config.yaml
n_head: 4
n_kv_head: 4
bias: "all"
init_std_o: 0.00638
lr: 0.00814
decay_fraction: 0.79
doc_mask: true
train_tokens: 138900000
dataset: "wikipedia_en"
Each number is 50 + 12 x the weight over its row's rms, rounded and kept within 0 to 99. Layers, rows and columns count from 0. The size before them is the row's rms in percent of the matrix's.

# down: layer 8 MLP down (transposed), 512x128, rms 0.163, rows 129-228, columns 0-31
# up: layer 8 MLP up, 512x128, rms 0.18, rows 130-229, columns 0-31
down129 099:49 48 42 31 60 48 32 58 54 46 51 57 61 55 49 53 49 65 51 55 49 43 46 49 50 50 35 65 56 51 51 52
up130 094:39 45 48 46 21 44 72 66 76 54 49 61 50 59 63 45 34 34 45 46 49 40 45 50 71 57 57 47 47 52 36 55
down130 102:42 73 48 50 52 51 29 31 30 38 52 53 61 52 18 45 60 67 59 60 45 65 45 66 42 38 55 65 56 44 43 52
up131 100:37 52 42 36 45 46 46 49 58 63 43 49 55 54 55 28 22 53 42 62 47 41 46 57 66 54 72 29 38 54 51 67
down131 095:55 60 32 48 55 63 51 41 62 68 58 36 57 62 34 67 55 45 51 48 31 42 68 27 56 40 54 52 60 54 37 63
up132 096:57 34 64 59 58 49 42 48 46 47 55 57 43 59 40 36 26 27 56 61 67 38 44 49 73 47 57 57 41 88 49 30
down132 102:41 52 52 45 16 55 62 50 52 50 41 49 64 51 72 41 55 71 42 61 56 47 50 45 45 48 29 66 70 27 62 51
up133 100:39 22 38 42 48 59 52 62 54 33 30 43 48 46 44 43 62 54 50 79 59 15 32 60 54 59 67 51 67 53 29 44
down133 094:33 46 44 57 45 45 45 48 29 55 49 53 41 65 61 57 55 59 56 47 42 52 49 44 39 48 52 44 40 62 32 66
up134 088:65 63 35 37 44 38 34 27 42 43 55 30 54 48 31 43 48 40 36 75 65 69 43 41 65 38 61 43 57 27 42 51
down134 095:55 46 32 53 24 56 41 49 51 56 38 51 32 45 58 42 52 56 47 48 41 42 45 56 42 60 60 42 47 72 55 47
up135 101:39 50 45 40 49 43 65 19 75 44 64 33 53 47 52 53 40 40 23 52 64 55 51 71 71 35 52 54 64 61 73 47
down135 091:37 46 54 44 62 30 67 61 68 44 51 34 63 58 28 41 41 39 33 58 51 60 67 60 61 55 28 33 44 40 39 54
up136 096:56 44 55 55 46 52 62 29 46 33 44 71 56 30 56 49 44 53 47 57 77 48 50 43 43 48 33 45 61 79 58 46
down136 092:32 43 58 47 74 41 54 47 27 40 32 47 68 40 23 57 65 46 78 49 70 65 34 53 55 66 43 32 66 53 50 54
up137 111:79 68 60 60 56 50 64 56 59 50 45 63 55 49 51 36 48 56 45 51 65 20 41 48 51 41 61 45 68 39 40 50
down137 097:62 34 74 79 49 34 58 50 49 39 22 63 55 35 55 53 58 40 36 40 50 52 64 72 38 62 44 57 52 53 53 44
up138 113:59 56 54 46 54 61 47 31 53 50 64 64 37 57 48 52 55 25 37 78 70 36 48 67 58 49 39 48 66 65 33 50
down138 121:29 56 62 68 43 50 42 37 57 62 34 54 51 46 32 56 43 49 42 42 58 50 45 58 61 41 49 49 37 62 37 29
up139 099:66 52 36 74 15 82 42 47 46 64 56 61 47 47 34 64 52 34 54 30 55 56 53 59 61 53 57 39 46 55 58 51
down139 100:44 50 46 48 55 64 64 55 61 50 23 45 36 59 55 57 75 68 63 57 38 44 40 33 67 76 60 48 53 47 55 34
up140 102:57 60 42 62 43 52 42 42 23 38 54 70 46 42 44 59 35 32 88 28 40 65 52 65 47 38 54 57 22 37 22 51
down140 105:42 57 69 57 55 63 46 45 40 48 60 32 52 68 63 34 64 44 32 44 34 44 57 52 61 79 53 38 45 63 43 54
up141 103:28 55 51 30 73 82 59 43 49 54 71 57 47 68 55 31 44 49 64 55 53 48 46 56 68 60 57 61 44 42 31 53
down141 095:24 51 50 43 64 44 70 68 43 49 46 58 68 36 66 81 46 69 29 45 60 44 59 46 57 52 52 40 39 60 41 38
up142 105:50 37 49 61 59 43 73 63 41 39 60 54 48 32 57 47 49 36 42 63 57 59 61 57 47 63 39 37 74 32 48 49
down142 107:57 39 59 44 62 57 48 35 38 72 62 55 30 50 64 30 42 23 60 40 43 62 34 41 46 50 49 55 50 71 41 48
up143 114:61 51 45 40 42 49 62 61 38 47 60 98 66 56 24 49 52 46 63 47 54 56 35 55 28 34 54 35 54 51 76 57
down143 117:47 22 42 49 51 57 41 53 52 34 47 32 29 39 58 60 54 41 55 61 49 50 46 55 54 68 53 63 53 54 47 47
up144 106:68 48 55 46 43 26 57 57 66 43 32 48 50 64 51 29 58 40 75 46 46 56 35 68 67 49 58 61 55 65 30 58
down144 113:34 45 53 69 74 28 44 34 39 40 74 55 44 51 40 49 34 44 45 32 31 28 41 59 49 20 58 40 61 42 49 54
up145 095:33 44 43 43 61 58 64 32 50 68 66 94 43 51 58 42 40 44 58 62 64 64 43 48 58 48 41 51 65 29 56 58
down145 087:52 46 77 42 61 43 48 76 50 60 34 41 53 68 44 35 63 57 49 56 59 36 59 28 37 60 40 54 40 74 50 41
up146 107:45 46 61 56 09 68 47 37 50 60 45 59 49 49 50 69 43 48 40 65 60 49 52 36 52 54 42 61 46 64 47 35
down146 114:44 26 40 43 73 54 51 64 24 73 64 49 61 62 49 26 67 51 77 34 59 61 44 65 53 46 33 47 55 37 43 72
up147 113:59 61 42 45 54 54 48 59 68 65 53 69 31 43 63 33 41 70 41 49 50 34 21 57 50 42 36 46 41 64 52 56
down147 104:65 45 32 66 20 50 34 45 33 41 55 38 61 52 61 43 64 57 47 59 52 50 76 53 47 57 31 64 39 44 76 53
up148 106:43 46 59 43 53 87 43 50 52 54 46 42 58 74 37 49 63 45 52 23 38 49 48 58 47 64 67 33 48 43 53 77
down148 105:57 63 59 65 46 59 38 79 42 55 48 73 59 61 34 49 51 58 47 44 53 49 43 46 63 61 38 54 24 49 36 45
up149 104:49 48 48 56 44 40 58 66 64 47 58 60 37 49 61 22 56 24 34 66 56 36 41 59 55 49 48 52 60 69 43 67
down149 113:51 68 36 57 40 49 37 46 39 41 48 71 69 25 67 58 40 49 50 60 46 58 47 28 49 52 29 66 58 71 51 65
up150 100:28 79 53 46 55 62 60 58 56 50 77 55 57 33 40 39 53 41 46 38 31 59 56 67 60 47 43 46 55 48 35 63
down150 098:45 34 58 62 68 51 60 60 56 53 62 48 40 48 41 46 19 46 63 54 39 34 40 53 47 42 59 38 49 31 66 46
up151 101:61 31 56 58 48 55 42 51 60 45 53 57 51 46 59 39 45 51 44 39 49 48 48 21 59 51 54 39 54 40 50 43
down151 104:55 78 47 47 60 52 60 43 36 53 61 40 53 46 41 44 63 44 44 51 49 60 69 57 62 72 47 56 48 45 56 56
up152 082:52 47 49 62 49 69 62 66 52 67 51 65 59 64 57 56 40 28 53 44 34 52 56 44 46 32 44 55 53 51 73 53
down152 085:42 54 52 29 68 32 55 64 42 59 47 59 53 39 39 41 42 32 49 53 58 55 75 43 55 46 59 37 49 47 39 45
up153 085:47 34 43 56 31 57 61 43 60 61 43 49 40 44 53 41 40 64 52 52 63 54 58 41 26 40 36 40 47 52 37 41
down153 093:40 43 47 34 43 72 43 45 36 69 48 59 26 47 52 34 67 20 48 72 43 47 45 71 50 51 55 60 35 58 56 52
up154 094:28 75 62 46 72 33 49 58 72 56 64 19 55 37 38 34 32 46 47 56 62 60 70 32 51 48 54 44 46 53 54 48
down154 082:58 25 45 63 35 59 52 50 33 52 55 36 66 56 69 59 58 35 50 54 59 56 39 57 38 69 53 52 42 40 48 60
up155 094:27 58 45 47 50 53 55 58 33 61 68 59 58 40 61 47 35 70 66 59 46 69 72 67 58 47 38 53 38 72 48 64
down155 103:76 43 54 50 39 38 74 44 40 27 52 50 32 34 59 40 39 41 47 63 64 60 50 54 39 61 39 52 54 39 45 58
up156 106:47 60 22 41 63 43 37 38 35 38 11 51 59 55 53 54 48 57 55 51 46 55 46 53 54 74 34 35 46 74 47 59
down156 096:48 47 72 29 38 56 45 55 37 66 58 31 56 38 61 43 36 47 74 30 49 58 38 53 51 71 82 29 52 75 39 47
up157 109:47 43 66 40 44 60 25 59 32 39 59 31 60 58 39 40 42 44 38 65 61 48 52 54 57 57 39 34 52 58 53 55
down157 109:48 45 52 50 60 64 55 40 45 48 47 59 62 62 55 60 54 70 36 32 57 54 79 39 63 47 46 72 49 23 41 66
up158 097:48 62 46 69 34 60 66 32 74 54 66 43 46 60 45 25 53 42 64 40 57 35 54 71 39 57 39 43 43 41 48 34
down158 093:37 37 39 55 61 54 60 51 40 72 52 47 51 56 50 55 67 62 42 59 39 39 48 30 56 65 45 41 48 54 61 60
up159 095:48 67 55 46 61 48 36 53 65 44 48 62 48 65 52 37 42 79 42 45 25 45 62 36 61 50 34 49 60 75 49 38
down159 097:51 55 56 80 56 43 49 61 67 54 33 69 69 59 52 49 37 43 54 42 53 55 61 47 62 35 60 64 46 57 63 49
up160 091:44 50 42 56 59 46 60 61 47 33 66 40 57 39 44 50 57 32 53 78 45 49 71 49 45 44 74 56 47 40 47 66
down160 096:44 54 63 48 59 50 66 50 36 27 54 47 50 49 32 45 59 29 51 49 51 55 59 56 63 60 49 47 39 42 53 44
up161 111:34 50 57 65 51 58 53 50 62 52 58 40 50 29 61 54 63 71 56 51 67 62 40 53 38 41 65 62 52 32 48 47
down161 101:42 61 51 56 81 43 55 53 55 50 32 49 68 69 54 63 41 72 39 23 46 43 51 49 71 45 63 59 28 52 44 53
up162 095:53 28 66 32 39 58 37 46 47 60 42 53 59 69 59 46 56 50 82 55 55 48 63 14 56 57 31 47 44 61 48 73
down162 100:55 57 34 50 59 51 56 52 35 67 69 57 43 62 57 70 51 35 46 62 54 43 46 16 45 66 46 81 43 58 64 47
up163 101:52 65 42 41 49 63 61 58 37 32 44 44 38 44 45 39 29 59 66 59 60 37 57 35 74 60 37 53 27 37 51 43
down163 100:45 48 63 42 41 42 53 56 68 43 45 32 71 41 58 71 64 53 43 54 53 55 50 65 39 52 66 51 68 52 70 44
up164 088:50 53 34 32 38 44 41 57 58 58 57 61 59 53 51 44 56 62 57 49 47 46 54 58 68 56 51 37 58 43 43 72
down164 083:52 37 58 49 49 58 73 60 61 42 59 60 52 46 59 61 24 58 46 51 70 52 30 53 35 56 46 55 61 31 55 68
up165 110:44 45 57 78 46 34 59 49 62 46 62 64 55 40 63 58 50 60 55 73 66 29 47 38 45 38 46 62 69 34 51 37
down165 101:53 58 64 45 48 52 52 54 62 49 23 50 53 61 54 48 69 81 37 70 50 62 41 52 52 37 57 60 43 61 54 48
up166 085:59 47 26 41 44 55 47 46 54 51 54 38 40 76 41 48 44 29 46 68 50 70 43 53 46 60 15 45 45 59 56 47
down166 098:53 75 53 55 48 29 59 45 33 51 49 49 44 61 53 32 56 39 60 48 37 44 49 40 50 46 43 49 63 33 64 43
up167 103:48 60 35 42 53 36 43 22 51 59 55 56 52 49 45 51 49 50 50 35 36 63 37 73 64 39 45 67 65 22 29 46
down167 095:48 37 75 46 53 24 52 79 58 50 44 42 60 41 32 60 46 47 16 73 47 33 48 46 58 72 59 31 58 57 62 30
up168 114:42 61 47 37 58 63 63 46 51 49 73 61 43 73 33 53 54 50 51 62 56 59 59 51 78 38 57 52 09 39 35 43
down168 107:51 64 49 57 36 51 36 50 36 34 40 44 27 52 33 43 55 57 40 42 47 32 44 41 22 49 61 47 53 59 39 49
up169 098:61 66 56 43 32 33 47 41 66 69 33 58 39 57 53 30 68 60 34 53 40 43 59 40 34 38 64 60 47 46 41 59
down169 103:59 36 29 51 45 62 41 31 58 47 43 63 50 59 50 47 36 73 28 51 44 43 45 32 24 55 33 39 47 62 74 41
up170 104:46 63 68 45 59 47 32 56 38 57 35 47 61 55 52 32 29 59 46 54 40 49 70 41 32 40 60 62 47 33 47 63
down170 103:58 47 50 50 23 48 66 43 71 61 65 64 59 60 42 39 37 51 49 38 58 57 31 51 47 26 46 41 46 55 51 50
up171 105:44 53 53 40 45 47 30 29 62 43 52 60 75 53 67 57 38 36 55 59 50 22 50 79 54 34 43 55 47 73 52 51
down171 091:64 56 47 39 52 46 65 53 52 42 35 49 28 63 24 53 48 59 61 31 60 67 57 49 51 34 47 64 85 48 57 51
up172 102:52 64 77 45 52 63 50 64 42 67 41 59 59 56 46 42 39 42 47 53 40 55 37 36 51 49 31 50 64 28 45 59
down172 112:55 55 39 50 43 60 38 31 51 48 64 53 51 31 58 41 62 80 66 40 59 33 34 64 62 57 41 47 44 46 58 59
up173 100:71 26 57 43 37 59 41 36 49 56 42 52 55 55 52 48 45 39 63 33 35 29 56 57 65 56 32 43 45 55 39 52
down173 096:53 47 66 68 66 56 31 57 50 40 34 63 20 53 43 43 57 22 61 57 56 53 16 26 52 51 57 25 66 52 48 58
up174 099:60 50 44 62 49 42 49 62 47 58 49 66 35 58 50 31 43 47 27 48 51 29 29 37 39 63 40 52 45 47 54 59
down174 095:59 58 65 45 64 64 44 60 50 54 53 38 34 67 24 31 54 42 42 54 66 46 49 37 54 71 57 62 57 40 40 33
up175 090:55 59 43 44 53 33 34 31 62 49 38 44 68 56 48 58 62 39 56 48 49 59 45 66 65 46 44 55 33 44 58 67
down175 095:40 48 39 70 29 38 40 68 60 41 60 64 61 51 47 43 53 58 07 67 56 42 58 48 43 72 55 47 45 51 47 42
up176 089:44 48 57 48 44 46 56 51 51 56 37 46 50 71 29 42 54 49 57 64 50 39 10 53 41 46 55 39 66 31 45 59
down176 098:40 56 57 51 37 38 69 42 46 46 55 46 56 45 36 67 46 44 55 44 52 37 59 59 79 41 52 63 51 34 63 60
up177 096:69 42 48 49 44 77 28 65 74 55 46 46 42 43 46 45 44 62 65 66 39 46 36 40 58 47 56 52 45 41 45 42
down177 107:41 62 42 49 53 47 47 54 45 34 37 53 50 38 42 56 44 15 51 26 48 43 59 61 36 50 56 51 43 32 48 72
up178 115:61 55 51 66 59 60 51 48 40 44 56 63 43 49 46 44 66 54 45 57 58 64 11 33 40 66 57 40 38 19 59 65
down178 106:47 42 51 47 42 43 54 49 36 55 50 36 60 60 43 23 26 70 47 47 26 54 47 59 43 69 62 61 43 57 54 39
up179 100:26 56 59 50 60 29 34 50 39 53 38 43 55 46 32 64 64 44 44 29 42 39 30 45 53 49 42 26 56 29 52 67
down179 103:92 57 47 49 29 65 60 50 70 47 49 58 63 45 66 57 43 55 54 39 48 48 50 55 41 58 65 59 48 74 51 48
up180 088:37 67 61 47 34 44 47 40 64 52 37 64 53 38 76 52 54 81 48 53 63 45 45 33 47 65 44 47 69 58 57 59
down180 095:74 55 44 40 72 36 52 50 47 38 43 32 66 71 37 54 57 42 42 45 59 55 64 54 53 60 58 47 54 49 41 62
up181 099:52 36 48 76 45 80 63 39 46 61 50 45 12 55 34 47 45 43 41 57 59 32 43 61 59 55 51 66 47 55 53 48
down181 092:54 50 48 46 52 28 52 70 58 43 57 59 55 43 32 58 49 66 56 48 52 42 43 59 50 62 54 59 72 51 46 58
up182 095:54 75 44 60 57 40 33 39 41 61 53 68 42 53 35 54 38 41 43 55 50 60 47 40 58 50 62 48 53 47 51 45
down182 096:55 59 46 50 38 52 72 43 72 39 43 29 69 44 44 52 70 56 48 51 34 48 33 48 77 41 57 45 78 36 49 50
up183 097:62 58 43 54 35 54 69 44 48 52 51 64 48 46 64 39 50 53 63 48 66 43 64 39 57 25 36 39 41 41 71 48
down183 088:52 43 41 62 76 58 46 64 48 40 43 49 60 49 32 69 67 42 47 50 44 60 28 51 48 52 27 73 55 56 54 33
up184 084:43 43 48 68 63 50 55 57 39 37 51 62 41 39 59 31 37 72 48 46 80 60 57 44 65 55 50 51 59 60 67 62
down184 091:72 46 39 17 30 40 40 53 49 44 53 58 53 58 51 49 49 56 48 40 23 40 34 37 49 60 35 28 44 38 62 77
up185 098:56 50 43 58 54 47 53 52 42 68 57 64 36 43 50 42 45 48 25 37 59 57 58 66 67 62 40 50 57 35 40 25
down185 098:31 46 57 63 68 36 60 48 41 44 53 44 60 43 42 53 65 53 62 53 41 47 65 59 33 49 74 55 26 75 53 38
up186 087:62 32 39 57 55 50 64 51 72 47 64 46 57 67 45 41 33 51 45 53 38 47 45 42 60 47 51 55 49 65 52 42
down186 094:61 50 55 64 53 69 49 45 45 53 39 64 33 61 38 68 49 53 60 44 50 57 43 31 43 65 57 44 57 29 67 36
up187 100:48 53 58 44 46 40 45 32 53 39 68 34 67 51 69 59 33 19 33 55 47 36 51 74 55 55 44 33 65 36 22 64
down187 102:25 51 27 35 62 56 47 24 60 45 46 66 47 54 59 37 41 66 50 51 30 54 41 59 51 55 50 54 21 54 48 35
up188 102:46 79 47 43 38 57 74 61 70 69 42 56 58 75 69 63 60 61 40 48 57 63 53 50 50 58 41 40 56 44 40 34
down188 093:63 67 59 39 46 51 34 39 53 39 44 50 56 48 49 39 44 41 30 53 28 59 43 66 30 67 75 40 44 28 61 35
up189 083:25 61 52 36 41 56 59 39 51 34 58 49 50 43 59 28 53 61 56 54 62 53 67 42 55 47 59 45 23 43 51 45
down189 092:44 54 64 35 23 73 46 77 62 59 59 41 44 22 39 27 49 59 51 59 75 69 31 69 45 50 60 47 49 44 30 46
up190 113:26 80 68 50 42 50 36 37 55 59 68 55 59 91 47 58 39 50 31 22 39 62 56 42 74 49 43 39 60 44 37 63
down190 111:51 79 42 49 35 33 55 54 62 58 59 59 36 61 44 57 70 51 45 70 41 50 45 47 58 29 41 57 66 59 43 61
up191 098:51 44 38 63 60 45 48 47 31 32 58 58 47 50 48 50 40 56 50 47 59 45 51 39 56 53 62 52 44 50 26 47
down191 100:59 54 45 30 40 59 51 30 47 62 63 49 48 54 45 64 46 40 73 64 53 65 27 57 52 21 45 65 43 55 67 54
up192 104:78 54 59 60 57 67 55 66 53 52 37 39 66 40 31 39 54 62 45 52 41 37 43 49 60 31 44 44 59 37 52 39
down192 086:36 61 78 52 32 31 50 75 25 46 37 47 60 46 47 64 34 55 54 54 63 52 44 58 48 58 51 62 47 67 66 49
up193 118:47 54 49 53 65 57 56 52 45 51 49 53 53 45 57 46 59 53 56 61 36 45 62 43 49 41 27 44 28 52 38 52
down193 101:46 53 38 78 55 44 71 62 52 45 33 57 40 54 56 55 55 46 49 47 69 63 52 35 47 33 74 34 42 50 36 55
up194 116:45 46 60 41 58 44 62 45 41 58 59 49 43 55 72 43 63 32 49 51 39 32 44 38 50 61 63 53 45 52 36 23
down194 115:37 42 58 58 51 41 56 54 46 50 24 57 68 58 60 25 57 63 43 41 45 40 48 45 53 60 43 62 61 43 38 45
up195 091:60 38 33 43 50 41 39 44 75 30 51 76 71 57 63 56 53 42 78 40 52 46 63 63 39 37 56 60 60 36 39 30
down195 096:30 45 35 48 60 56 47 59 42 46 46 58 50 43 39 64 52 42 47 36 76 64 39 41 67 55 37 87 36 68 51 50
up196 099:63 55 36 39 57 39 69 50 45 46 31 62 37 60 38 48 58 48 67 63 52 68 20 68 48 44 42 48 57 59 68 44
down196 104:67 68 54 47 79 64 49 43 53 63 60 37 56 54 62 64 37 63 40 32 24 48 51 69 59 50 65 44 34 49 33 43
up197 101:77 50 57 53 70 44 49 36 60 47 52 54 85 68 53 40 43 45 54 55 66 50 48 46 51 72 38 54 43 58 34 56
down197 095:36 48 55 70 72 58 64 70 57 58 41 30 39 54 48 46 61 73 47 45 53 56 53 41 62 39 54 42 78 55 55 63
up198 108:35 34 44 44 54 38 26 35 64 30 53 63 49 55 47 43 71 54 34 32 57 72 47 43 49 62 55 48 55 25 62 65
down198 106:67 35 40 60 87 67 49 53 55 44 47 53 62 49 54 65 67 59 50 48 60 51 56 52 35 47 54 50 38 53 47 56
up199 120:62 64 53 73 44 60 59 39 35 37 49 47 42 51 52 55 49 47 50 19 60 32 39 51 58 48 50 48 45 60 34 53
down199 106:55 55 68 41 32 51 47 28 47 51 52 60 58 62 61 44 39 49 61 41 53 39 50 57 53 46 33 55 64 60 49 48
up200 070:45 54 17 62 33 50 63 87 40 55 71 36 55 63 50 52 40 46 62 59 40 51 52 60 38 49 68 52 31 28 46 45
down200 083:45 60 59 60 65 66 52 40 67 43 46 61 47 60 63 24 64 41 46 55 58 47 49 60 54 59 42 59 48 34 39 62
up201 108:31 28 54 57 27 71 45 32 38 54 42 45 54 66 61 40 69 54 61 54 55 67 46 38 52 47 51 64 36 54 32 30
down201 117:36 59 54 48 46 64 59 36 43 60 42 46 32 40 55 58 45 42 44 45 47 38 51 31 65 54 57 66 36 49 62 58
up202 103:43 47 33 59 52 57 59 58 32 42 29 44 95 49 58 57 66 44 57 25 52 48 49 50 72 39 63 56 67 41 13 60
down202 094:52 53 36 51 51 53 36 59 73 77 59 55 35 49 88 67 47 68 39 46 38 52 62 58 55 27 60 59 67 69 69 57
up203 108:51 68 64 51 33 76 70 34 38 61 67 52 69 56 38 38 57 35 48 53 45 56 59 70 46 55 46 43 50 36 55 34
down203 102:42 47 28 46 60 49 19 63 54 49 70 54 28 70 46 44 60 36 63 55 38 67 35 46 34 56 54 54 38 69 50 77
up204 105:54 62 45 54 64 43 47 59 56 47 48 75 51 65 40 51 34 58 42 44 65 49 41 40 50 50 42 29 59 45 55 63
down204 095:41 54 40 44 50 45 45 55 34 24 47 26 44 51 51 48 61 53 32 33 61 64 63 59 54 62 44 70 61 51 61 49
up205 093:70 75 53 57 46 46 57 46 55 46 61 56 47 39 56 51 56 68 59 38 50 54 47 43 67 36 42 48 54 30 46 48
down205 098:54 42 54 37 66 48 53 54 26 50 48 55 63 55 42 50 32 45 43 43 43 55 58 59 23 63 63 48 67 51 39 50
up206 118:69 67 53 48 60 73 52 52 33 71 53 45 54 62 63 50 52 50 44 31 45 61 35 40 72 49 58 44 43 48 18 50
down206 114:38 51 49 51 51 41 53 52 46 39 58 29 72 35 33 56 34 56 42 89 58 57 50 61 36 48 54 23 37 56 44 64
up207 115:25 69 47 55 42 64 46 36 53 47 65 30 37 46 57 62 44 46 39 57 51 56 31 34 51 70 44 41 45 38 48 61
down207 102:65 46 35 48 29 54 58 42 60 46 50 42 38 65 48 77 55 72 31 62 36 51 66 39 62 60 44 63 67 53 56 42
up208 105:55 40 55 28 47 67 62 54 53 41 54 44 35 53 63 48 66 27 41 50 42 41 66 64 44 46 45 59 61 36 68 52
down208 105:55 51 53 70 52 45 59 32 68 47 42 61 39 49 57 58 61 53 69 40 25 51 56 41 57 41 48 49 56 48 38 64
up209 118:47 45 40 32 56 65 43 47 64 43 67 51 46 42 42 68 59 62 63 49 75 44 61 56 41 49 42 72 68 47 47 52
down209 093:53 49 33 25 54 45 44 52 76 37 66 33 50 55 75 61 44 50 49 52 27 63 78 48 52 60 59 61 42 37 54 46
up210 080:59 70 66 42 44 48 59 31 44 39 51 63 45 54 53 24 54 38 36 54 68 62 44 45 31 39 73 59 50 34 25 71
down210 093:62 34 42 54 39 63 63 25 58 55 67 60 55 36 40 43 64 56 55 43 41 46 68 44 56 59 54 60 38 45 52 52
up211 095:57 62 28 52 41 34 42 54 36 72 52 74 63 39 40 55 47 46 44 48 45 49 43 66 42 63 46 29 60 40 32 44
down211 095:59 42 42 50 66 44 47 46 64 16 52 59 38 29 63 70 54 67 56 56 47 59 37 45 42 38 46 64 47 43 74 45
up212 096:24 60 27 74 54 49 56 46 36 09 69 46 45 63 55 50 65 56 34 59 51 54 41 30 39 52 51 59 62 40 48 53
down212 101:53 62 54 34 52 48 60 42 45 25 56 60 56 53 43 40 67 58 28 43 48 56 46 58 51 46 46 28 46 53 53 58
up213 100:39 56 66 39 49 45 46 50 64 41 43 51 43 45 61 59 54 34 69 52 33 38 64 42 37 52 62 50 71 20 40 62
down213 097:46 48 47 62 45 36 65 57 34 61 53 36 57 36 65 60 77 64 64 65 37 44 55 50 35 36 41 58 55 43 62 47
up214 099:63 30 18 38 58 62 54 38 74 57 70 60 47 39 41 50 48 39 72 40 43 69 39 51 39 58 51 47 47 56 62 39
down214 101:54 41 24 40 44 37 56 61 61 58 40 55 72 62 61 54 69 57 41 53 48 62 55 39 60 57 59 39 55 47 60 63
up215 104:46 59 41 70 50 65 45 34 42 44 47 52 66 37 46 50 40 44 40 49 50 35 33 64 53 40 49 52 61 51 51 40
down215 094:50 53 42 53 51 59 64 71 28 51 46 56 53 67 68 36 59 60 68 60 59 53 47 54 38 56 65 41 57 50 45 58
up216 102:44 72 67 47 33 73 56 45 57 46 55 60 42 58 56 50 45 59 41 40 47 51 27 45 65 51 47 44 36 24 46 71
down216 107:66 56 34 69 40 54 52 43 57 50 68 35 60 50 35 57 44 40 49 65 39 52 60 55 51 45 56 61 59 43 40 36
up217 102:19 59 48 43 48 64 30 56 47 46 52 57 65 60 49 40 46 41 65 43 64 55 43 52 37 39 54 51 34 52 64 80
down217 111:42 57 54 36 77 61 48 61 63 64 51 11 59 59 58 51 62 56 68 42 43 42 73 57 52 52 47 43 41 42 47 53
up218 099:43 32 42 50 57 62 43 55 49 40 69 43 72 20 43 28 64 46 38 57 63 38 60 41 38 55 45 55 64 29 56 38
down218 097:67 67 37 44 34 61 27 35 43 45 43 60 54 46 58 75 41 52 30 26 68 61 28 43 47 40 39 62 59 87 57 59
up219 104:37 55 59 49 64 50 40 39 71 53 50 65 55 51 36 43 41 58 66 41 46 53 59 59 34 45 56 45 56 51 45 41
down219 102:76 41 52 59 72 55 57 25 50 44 56 34 46 58 40 40 42 28 37 57 47 41 52 42 66 41 33 46 47 31 58 45
up220 109:51 66 31 39 68 45 35 44 54 37 42 39 53 55 47 69 57 38 35 65 52 62 47 60 51 53 28 49 80 46 57 52
down220 105:74 58 58 35 59 64 71 62 45 39 47 38 47 41 57 61 66 47 45 63 43 57 67 41 41 65 58 37 40 69 51 22
up221 106:19 60 64 41 58 62 44 45 51 37 68 43 44 49 49 51 53 39 52 62 49 43 32 33 47 57 41 62 57 55 53 60
down221 091:52 44 36 44 69 75 47 24 29 48 51 42 30 59 33 24 53 57 62 46 37 35 60 57 64 49 61 66 56 31 55 45
up222 099:57 47 51 44 32 32 73 59 52 64 38 29 57 50 47 33 34 35 58 51 56 34 35 40 64 71 64 58 51 55 62 37
down222 098:41 55 47 54 65 52 72 48 43 66 37 77 56 56 57 61 45 71 36 44 54 48 26 41 26 55 36 60 34 44 33 60
up223 102:60 46 42 42 43 59 57 46 48 45 50 58 43 51 42 40 48 49 51 45 59 29 46 64 65 68 48 44 52 47 49 69
down223 094:50 66 50 46 59 38 65 54 28 40 40 63 25 39 61 47 34 20 49 38 51 40 39 39 60 51 45 46 57 68 54 54
up224 087:39 38 62 29 48 43 38 51 59 60 49 58 71 71 38 60 26 43 47 50 56 45 52 52 52 49 43 31 58 63 51 44
down224 084:67 54 45 66 57 22 66 71 51 37 46 42 52 60 55 47 47 56 43 51 43 57 39 69 47 36 52 65 48 72 43 54
up225 102:60 58 49 46 63 57 46 57 55 63 60 59 65 39 59 48 27 58 39 57 56 43 60 57 64 40 50 32 44 40 33 66
down225 093:46 58 52 63 66 60 39 53 68 55 39 43 39 49 36 71 52 40 71 43 59 52 50 73 37 52 50 43 67 57 54 44
up226 108:54 64 50 64 35 66 49 73 52 32 45 68 52 30 41 38 41 43 56 38 71 68 41 78 37 41 56 44 56 46 31 58
down226 108:56 25 34 37 36 50 46 42 66 48 37 52 67 61 51 40 37 57 41 40 32 53 48 46 49 65 62 48 51 50 65 47
up227 091:61 42 43 18 47 66 44 60 65 67 47 62 39 49 47 60 41 41 68 33 48 60 52 38 66 54 31 33 54 44 57 44
down227 094:31 39 59 65 45 35 49 33 53 70 40 64 33 35 58 31 41 47 20 33 48 32 44 36 58 50 52 45 57 51 40 41
up228 119:45 61 40 46 57 62 61 60 51 34 39 41 60 60 58 51 45 56 54 56 36 62 17 44 70 48 49 45 57 50 44 55
down228 105:26 66 48 51 50 49 52 65 39 44 56 63 48 41 44 44 46 71 59 28 68 40 39 42 65 53 49 50 68 65 49 39
up229 100:37 38 49 36 39 36 48 38 57 54 50 51 63 49 42 47 54 69 37 79 56 60 63 61 43 38 55 51 47 31 32 55